Weights of a small GPT-style language model, trained from scratch on English Wikipedia.
Size: width 192, MLP 768 tanh GELU, vocabulary 8192.
Architecture: learned positions, tied embeddings.
Each number is 500 + 40 x the weight over its row's rms, rounded and kept within 0 to 999. Layers, rows and columns count from 0. Numbers have three digits each. The size before them is the row's rms in percent of the matrix's.

# layer 5 MLP up, 768x192, rms 0.217, rows 0-99, columns 0-63
094:440506475505488449495544457523528505444513493492486465489494493481490469530517518413479453516544535546481474555454521503508516571529439492437414583542475550492527518442414519575417495475517531
089:512463450566506549578460506432476520519509514418455535464523532459489462473471509622532541461498514532469466519453578473488472533543555541446524471479515493463562476447399429434553494504523478
101:509488501482494570500553463547500437445478478543540562607486453547503606414440434519473485505454511458476469452469498495482466485554525465516476523437508500495482494537500586524516509469528501
089:484524446503444515504528451522492434467471478494517541563513503490452508483474552525577501456475516484460546543539537461440528425564527588559488464483544530525447543533431520525519530457514486
099:564519487505560517491535503488544585536563462451483509516464490495587534557501442473486541526456505496569491509396509518474513515391490452506484514543508506459507496465474629493497487453454426
080:500526459490465538533496492541446549554520520539465488506500478536514465568507415500462483423475554453454480471512534456464528558530527519552551531486446542468497481487522497476510443498558511
092:506508559417486556480494499486464561536494437475450453505499442522516472478417423471536473486527523571463485493462522496487548610494515527531511618550497531504430499510530473481477530483552490
096:554507470518501413493520509515589455533512523519526483439492479474485558590566509431502515513504501491561478463482473422506478513579537473488573457528379519480461493500479570490568427512456534
117:577543474494536466496498522500507583476460486488500522531506501408444479468517463474491551507411524510545533489525476472530551545465594453460575495475490497472603510481523507497528520483555537
104:470558489496547492493513524529447531505482484474530455503488538411469470579509526492485542473471545591474557487487434526493510470521462468528446543514446514498479527513512456594483498463536465
117:528491501448478453492556573491497478461437455512498552474531470598546531509460556508565516529476469483547547502539538483459509515474505498535504489515530488556534470519457500440448505491521497
099:513431529503476513528541551499514450511442507495520537511490475601502450464471505490508439517521520494525471531501479503460460565498512508488518540483537517470516489486541511525501549553493551
106:436516544525519480512526485483604564518489468529570525461491545520447476511510518475482445549546502520562529469438533475534501564508463516522506467473555514536526460531487491453545525421503529
086:477498509554481453535509517440460496479497536451462541509521453435469469538522491498502490467557530538554535531472540561508492525367527498450532520507504501509436468428488470435557486502421447
084:473473533475488494458564474493464524481470559524494510532569494497496600562497472594458484490580503535489483481519540462497484482551559487408498490507511538495446490539528467486565496418476500
084:501448434484492513522493563578502524513504486517509514520534456474497490490508487497575517496570483533550457409504523480458436538472434474506472464594510480480464563531452527509503505583466486
101:519557478502494535512403466537582423568410485485495426473493487431498449500510536528528517500546462528533496519520467577517477514444463619492552459535449466553426462509558535446550492530438543
102:551470372502460507541573529487468458436475510467503511534528492552536545438462482505566558560542488507500446480483493516526497492521495554372461484541499474534527461534485491452543497510505500
098:500515478477535429473486503426531413542525517437490453467543494490513526478555504508565511563461527408492476460529416537542515513487584522502473586515461470513467466502524521490536545511498534
115:556529492472499512502503483460548432514533437556476560531587487504514485411529501510513548499533538461440559497479583509515505522501549416497433519566475528464435495510525461451578487497468482
101:482514480540464494543554470480514539542496427503527499541450516527474481469425525430490455521499471480505446495566501467440544542450536597501516544560522460585444498533508467514513436499547438
101:572580533470449506474486565469493518554478454410470479425423545492441517499449507547577517493511550462431581495495566510477522558473466450491486477488473409499501566498563515533544518448554439
091:416523488452450478465529459528517426486476525459536543513451490495535481510478539498478494530521453465511515462518535403497550519504482520557510510489511472433512522508554545469436515470536493
102:462482481464490500528565456500438480476488479553497478503509474546569468494520512525539502504479574523543464519493478498548449498413471513523457536498567471515524545455467489551568461514462455
095:591559560476494526523551474440539492530437478449478532503482513509458491576479486557502506514513482504418563501513497517519500549464549468483559477543461480516532536514447522491449485484490501
103:579552504480505516519499490488506493473479524547498533477455517429441510533615599473464549526535465415487477545510408509488468502521515488478533471450492460498461448551463533501445482522545483
091:519446492512444500566570537607508564507520533529502416550507472527517472533431467536469485477536463533407523508529474532521456415529504509546494472511461531542474504534482509519492438526474563
106:490480518544478482481431419543469475471482479581531501499464513488429567468501517531492411470523579426440517481517508508511456457499470485560434438500450469529510450523489441529564483466444467
098:523478573496503502545527463551508493455533567528504543571529507559534486450495503532499538506475467497487470446518556470503537398481506476487425465560508459508443375471463550567511436493551505
102:451526511466423500497465482500525464526522497484453488526533471433459496543517466435561566511543532515491501531582509560457523546457476430541487553582419479508487482476516464449435553532507507
101:519497412477524542488499536422506536449505490598487485547450494507501514512590469480405456489482552499525580499557521491491436398522516434433513492416421484465481503483519484550497488523464529
098:485544507575526516525548542531479449477468435475484496460475524465493439485508555452480449503522471499464517346496553471510529549526580463468582513423536563475497449569501476466518474446496500
110:492502484497528517443556510456487484427513500535454447504512521493490506481492500454546488546501545484477570515494517488485510501488527512447456477529467535512525518527509457498435529478511481
093:430526401423436533498501504519484527564438484402579493541499500487540428513540522499518490467518510481477477537478413565506480529538520564485435464549477454509515607492507482469465517531469572
104:511463509613463517501533542449485526430480476557488547476442569512457545521477550537484511471509542459525478561496490539501491472555477445505561520481525497553500487583460471461501526503491558
109:515474577490422506449428547478556555481515495516473528433525553458500426554515539442515479511482525446515589536514507499509504469502450482508519473489509511567597507515500452528554487468451462
088:507491461512501494446496462608477449496517535500483480517488511549505471555486562481491485520473509559467538498520537557496531468503480527511566544524500481502508448557576450501580530550497521
079:539484394563517521563496553532503513552495460493458486571430488451520488536491511442455545413551413541488524535399458532527453493514567564411455447483455532585510558506443548488487559508471511
073:523499519459514594480551523453528494525552572477565493524513506491524475431475470499479445435488500454470534529467506525484478495521458461479446522610498496505545516505529591499467459458504515
097:528526459471453504523461503516517471517547476515491491519461455523444493471577494452530486492521533410500587508467518461460558442574465510496540504444467551534528544593498521570464490523517494
108:470529487478537508502498510568524526530467439461494481503475542534416459414526544527547496484479491477513511484507503574491481506501544542502464513518543569504471480481458545549478518495468462
108:514481471564492509510525463499440486507565462515435568535498455472471534467513476531471475452506517518520460470452460456473460545497446516511535563554591537537540515580494485531475478502568503
099:464535522527482603434417511553559444461480420521505479449469560429502538515499463434489463494472498501460579477505475468489466525471574555565513495470492361552525545477526470504518554470493498
109:469512449533519528510576474505549472468549432503503465487487440487468543556496523521493503523453510476522546473489425539463477501546506548483404460424535426490485514555455472500476483607442550
096:415533407527497524545522521515551482476503508493454490510422508508533557450555479498476533460543502551538553569504537457495529518489490532504492561499532508529420441504499498465488456516497520
095:457489565526488527523586566439526582508528470574518504519509498511507448533492447562460515525507510485537432495502519451498582464498486524491429551493489429506452507518536525525460467425480478
108:528485539542489489482541549444557501485463496493420456548508530454510465492489445435511549536519501467538487572509511513503517545527499518486470596520443480581504470503434553509535498462442504
104:531438476477542482525521519461531533474478486561504442511459566482512499539540506522521565509625497497587497499484548471505478462496456551468471529496486490502503546507451516463585393433545494
072:566509555568448496420544445490474540484489501518497535523449546506515462492499530465458432470551493467461497520481558505501445455467489533529464503417510499502549528580458433504490420520590541
094:510530526457512487541507569513570558510460517514477468501479542438448476527506559452530544418554520502527479488422468532517427518486447461483477521515451460543566493526379566432518480503439449
099:542476465535508510503499448584557552488525522483628440521523515500515534428479512521565498486464494458488492572505453521519402464486489541528440513516561490512547456549488561455562446421501539
108:419462520453424538504554529516487525459531483534478525511551435519484551503529504551439480546557503482544472433544523495530478491534484466559529445476475477520437456492498474507537498409461503
107:464505499442461556509442469527513554565561539564617496470511559500506512545516447490459547527491486508408473535532475487487527448475558503483560486466488489501496428519523497587526473530483559
101:521518528555480596477482482542453518518501474450515554534532508516529519486442509462521459524522456543507459533431562495465444441465547525515502537461484549524458524523502501469469510475553531
097:485462534538512513452579533512495492540481495546557511503473399468498531495539466548487478555580520475470554471539478492505422491568550599499479465416530516480549505470494401522542461485463529
112:558528456480541559524550501540525460444407460492519500500492440450541476487399459501455471581474483512542568478436507477466440481567522550548590535602553492532480495525516452489457513510435457
114:545527493425498630459447514507497442480559519539530469560476490507571543437529519480512502540457445434495546566543434499493535508450554530501500420508530503427482578532530431503553546516522499
115:498471407467497523478528542468504527523514455483592503563495501445526519459501560524471414455462527541484488452423522513508471492500401507531553454520509507484446463483476476505507397556474565
098:502596496479456563578471514459511527519527444487485471444535478496450521538495512529546517528452539481498505505452492486508455481545428535497543544419514520541465429554505466545447525507540517
091:545495584482469542525501565481506506536487455489489520495556560547478470579417491504480505467493565502483511527442473443532525530547497543459507529513533602505515478509488564499511509541456477
085:482584479537491453525558467505504467569557497567460457485504523467478465556448469526563442426445517465453543481394497477532497507382540565449472463498462514500560490436524509541537461563512514
101:470564512459481477594545509516481551496531543548505516623498451459470572478479505493639544475492503457480507500462458520513502548533430480536460574511461477525495498480526438530526496473459506
090:466529536454534541511520543512534531435478537462448495441489550472440528488498435467567428556467468450433478543457548556420512515502463505540458500568509426512549493464486516519535505506433518
103:493491487454506423513562474448489575555573484491480473544535473461490520454540535564474551506469521493571534470505522545471548472512472538507431495521458477539492568493495531527418492491578526
106:507577493510448546541511506520503492556460473463592537555512529578522480467514468499504445570502491491471506459506514487519557437526484519523458489489563374469467514460474470481504495512487530
098:438438416474493528490531452449548535473519530567562478585534368541497468508490496491493515461473533465481475430452486481516568527538491442473449475532565483523454471407499565533440520545526497
109:495495452445484447542529445559445559513503475544431441526585509538487520508475572543513428487514486528439510517488519480469456550528540527495474547394501538490448525432491475512515503516485521
109:483457463479524499464533504474465491570441493512526511536551489549474478550473509616523510432479497488505499556539439509480525517535469469570486515494541538522498480567495415442423475530424477
090:470434486523470546510505519482498511530534457538486486524491518421551420528518529498505528565603493505618428483496500439482453385505511508530522515465453555549509558552526527582552529475533498
099:519504537493474487483516553583513507515502503474492492477542545486566521522478512537543527514511442504466488525518471520500436463501522541548559514501476429426448488489566447422522493528507529
101:515467486491516498481573422442506540587437469518484471504503489526491472521466511458423447492501514440496468457470524498478491497453448541514479475520476406538499506546519510485510452533496502
100:496469502496448550448527558448450552447490465469527534525513386506530503535548554482555428484569486464478522506500480529528495470505469486478461496533447485431488563460442517461550492495510467
108:512520495458410532404573544479483518438501560506541516469551475607461558513536626523462442497529527471543444531510424539478523438528437506504483492522429445501501547495510500549486544549441520
115:552492463488552565480462559454524531494538508553627484535488539460535435466492566532536470478494477451479507523421439476510550499471465470476447562507460447489519525532475525437544494459467524
099:477585516526501442514505528522489506519552483494485510550516508525492504490497495443624452433440457507538504473594506501492488468455524432489484496522552520489415491555465464409499530546491507
094:560502397577447475552491481494473429541499491532397525488495526423496459451547512462529505449515520487473513523534500464466439498496479460477481505538498456536441471543584470473451506554513462
097:503421517577526485470534537423518504474460406461366463530477541481519527569526522523461467588548474491507527505506553422511440505564496469497500468464477529482479546537410452519519443520472446
097:515517456497469555491454497568538549543440492521485447591525478459468442466479572469498567450489490476522565519538537484482453459465510485487526553477547539483460472468417478528505529538528493
105:499542461527492528479503483451489522525454537433529548480471437512567542518541522507530407471463440481480542491504512501468563512509529507533522497534453468498537467419498536521402511556583577
073:418523563425445436530509476532497486562526488560474494484527432500532537418496486512550541466534560502502530496492515514489477469457517516485461457575534539464463461547552506536490504457532538
099:478582551460494442460522501540482493596470541486443429449480573583542474487554515438555534449503577408516458475498549512496500487560511527514478522480474518504408471535491551487509438517470499
093:497501488497483557485460529503456499576524501470411501472520493554544457531459521485526466500426543502509529519435510470479513556541463572539427553532519559435540548443508506445523494544492537
097:547524449529503465477546513471550529535550461566547561561496471506462525514492545473495402516440527557458464496493490525511593508517492578473441545567541523534547494548452497475526511537399571
106:437523522481523533482547513449442576499398498538520496542512605491450507471516526472512477482506572480498571553565503474509460452515480448481476496528517531568476502464459515551490511546482472
090:525470398529526475520554566499480604474486542476542515567438477513486555564488539528507491520480556483486504511486529464523479550455490552494508522435440482523489487568491433552467533491519510
096:562450545571547481512562471420482524477514515473440511563525448502455493546448508442481438530442472439543517440426484553509494552480475506456556518512519491505489525517452473538489478378553492
100:427479543479472510425485450509538488560504496493487521563498426544477531484433453426421547463445594493496512495490521521493538612461502536502459474435511510486496502486540457471478525457490581
103:492607462464528481536553432480517435506471444456574580544502558411560507474485517416452501421528446460501546491513489563451408488510496495490457493438518414467488489522494474511572546554464499
099:512481519546518511474521445508514454509433533467508501523477539555439465518515563540454514462485474397442525538531515496491516444490561454510460530507478566519462533505487475423517492512532451
093:476448517599458507485464495536540524538461438536506494584603477514468495541487545533443482526546483536496482475509546539504496566394453547453403503448524526498577516555465446444521475497493444
092:548497459538541525555466536524504532534513498441475455533566510604467496528547465492526437524495424529431565448490554455528560539510506583492528518496516539526450547489541493535426510507503539
101:487543446480476460547514432475587453503529470573472522488465464548521458523463469527574505503439519473527536500524531472451486543566565500538461496522524527496527471560439510550539503434505466
111:500498476479486516569547541470404506489507516497464596519529547470479572510512521411458469508472521542538459480483510443479547558442509521558465525533530510493517457526502483512593502465402494
133:533478500500486526460476529427490576370541532537536490523466543441470484488521524529429486512476541471526554532531473532491521555495497469467490422480535495565534506491439491472491503519517475
095:512464520483407539509546444526530463459536502512474580551531511470566501501502504509513540518562448501514495519545508405476539497556515465536552515481488499543560445443472502509517495462510451
099:476531449471482532488542540502419487408489555492485469537506437547484565414556498530500546454592505448480506517524534460505465512453507561539460490543474502471510511534532529438500474505490417
091:485440512494462496471475471556428569548487499453562492555524587515437431509523492568545474541526509512539455519558577534458473504488533503513544546472569485568431528507505537541412539497440461
098:411495538501488507504476488466468476528516439548531517522500480525539546543433440440501518567500504533497449553490559484442523478527494474527503487543544456525538484495521494487489493527497577
104:466488481504500475560490496509518510581515492536471554482526485452536537566473496434449498460462508488503526462381447544401574510531454532475534544421497447497504548480514521528494511490457482
100:481596412535489556457512565443518478539540455433504508548519494488543422484473441525507481517475421511516490455506496503496486445551463564458505496521433516482504446527508537467475479528514523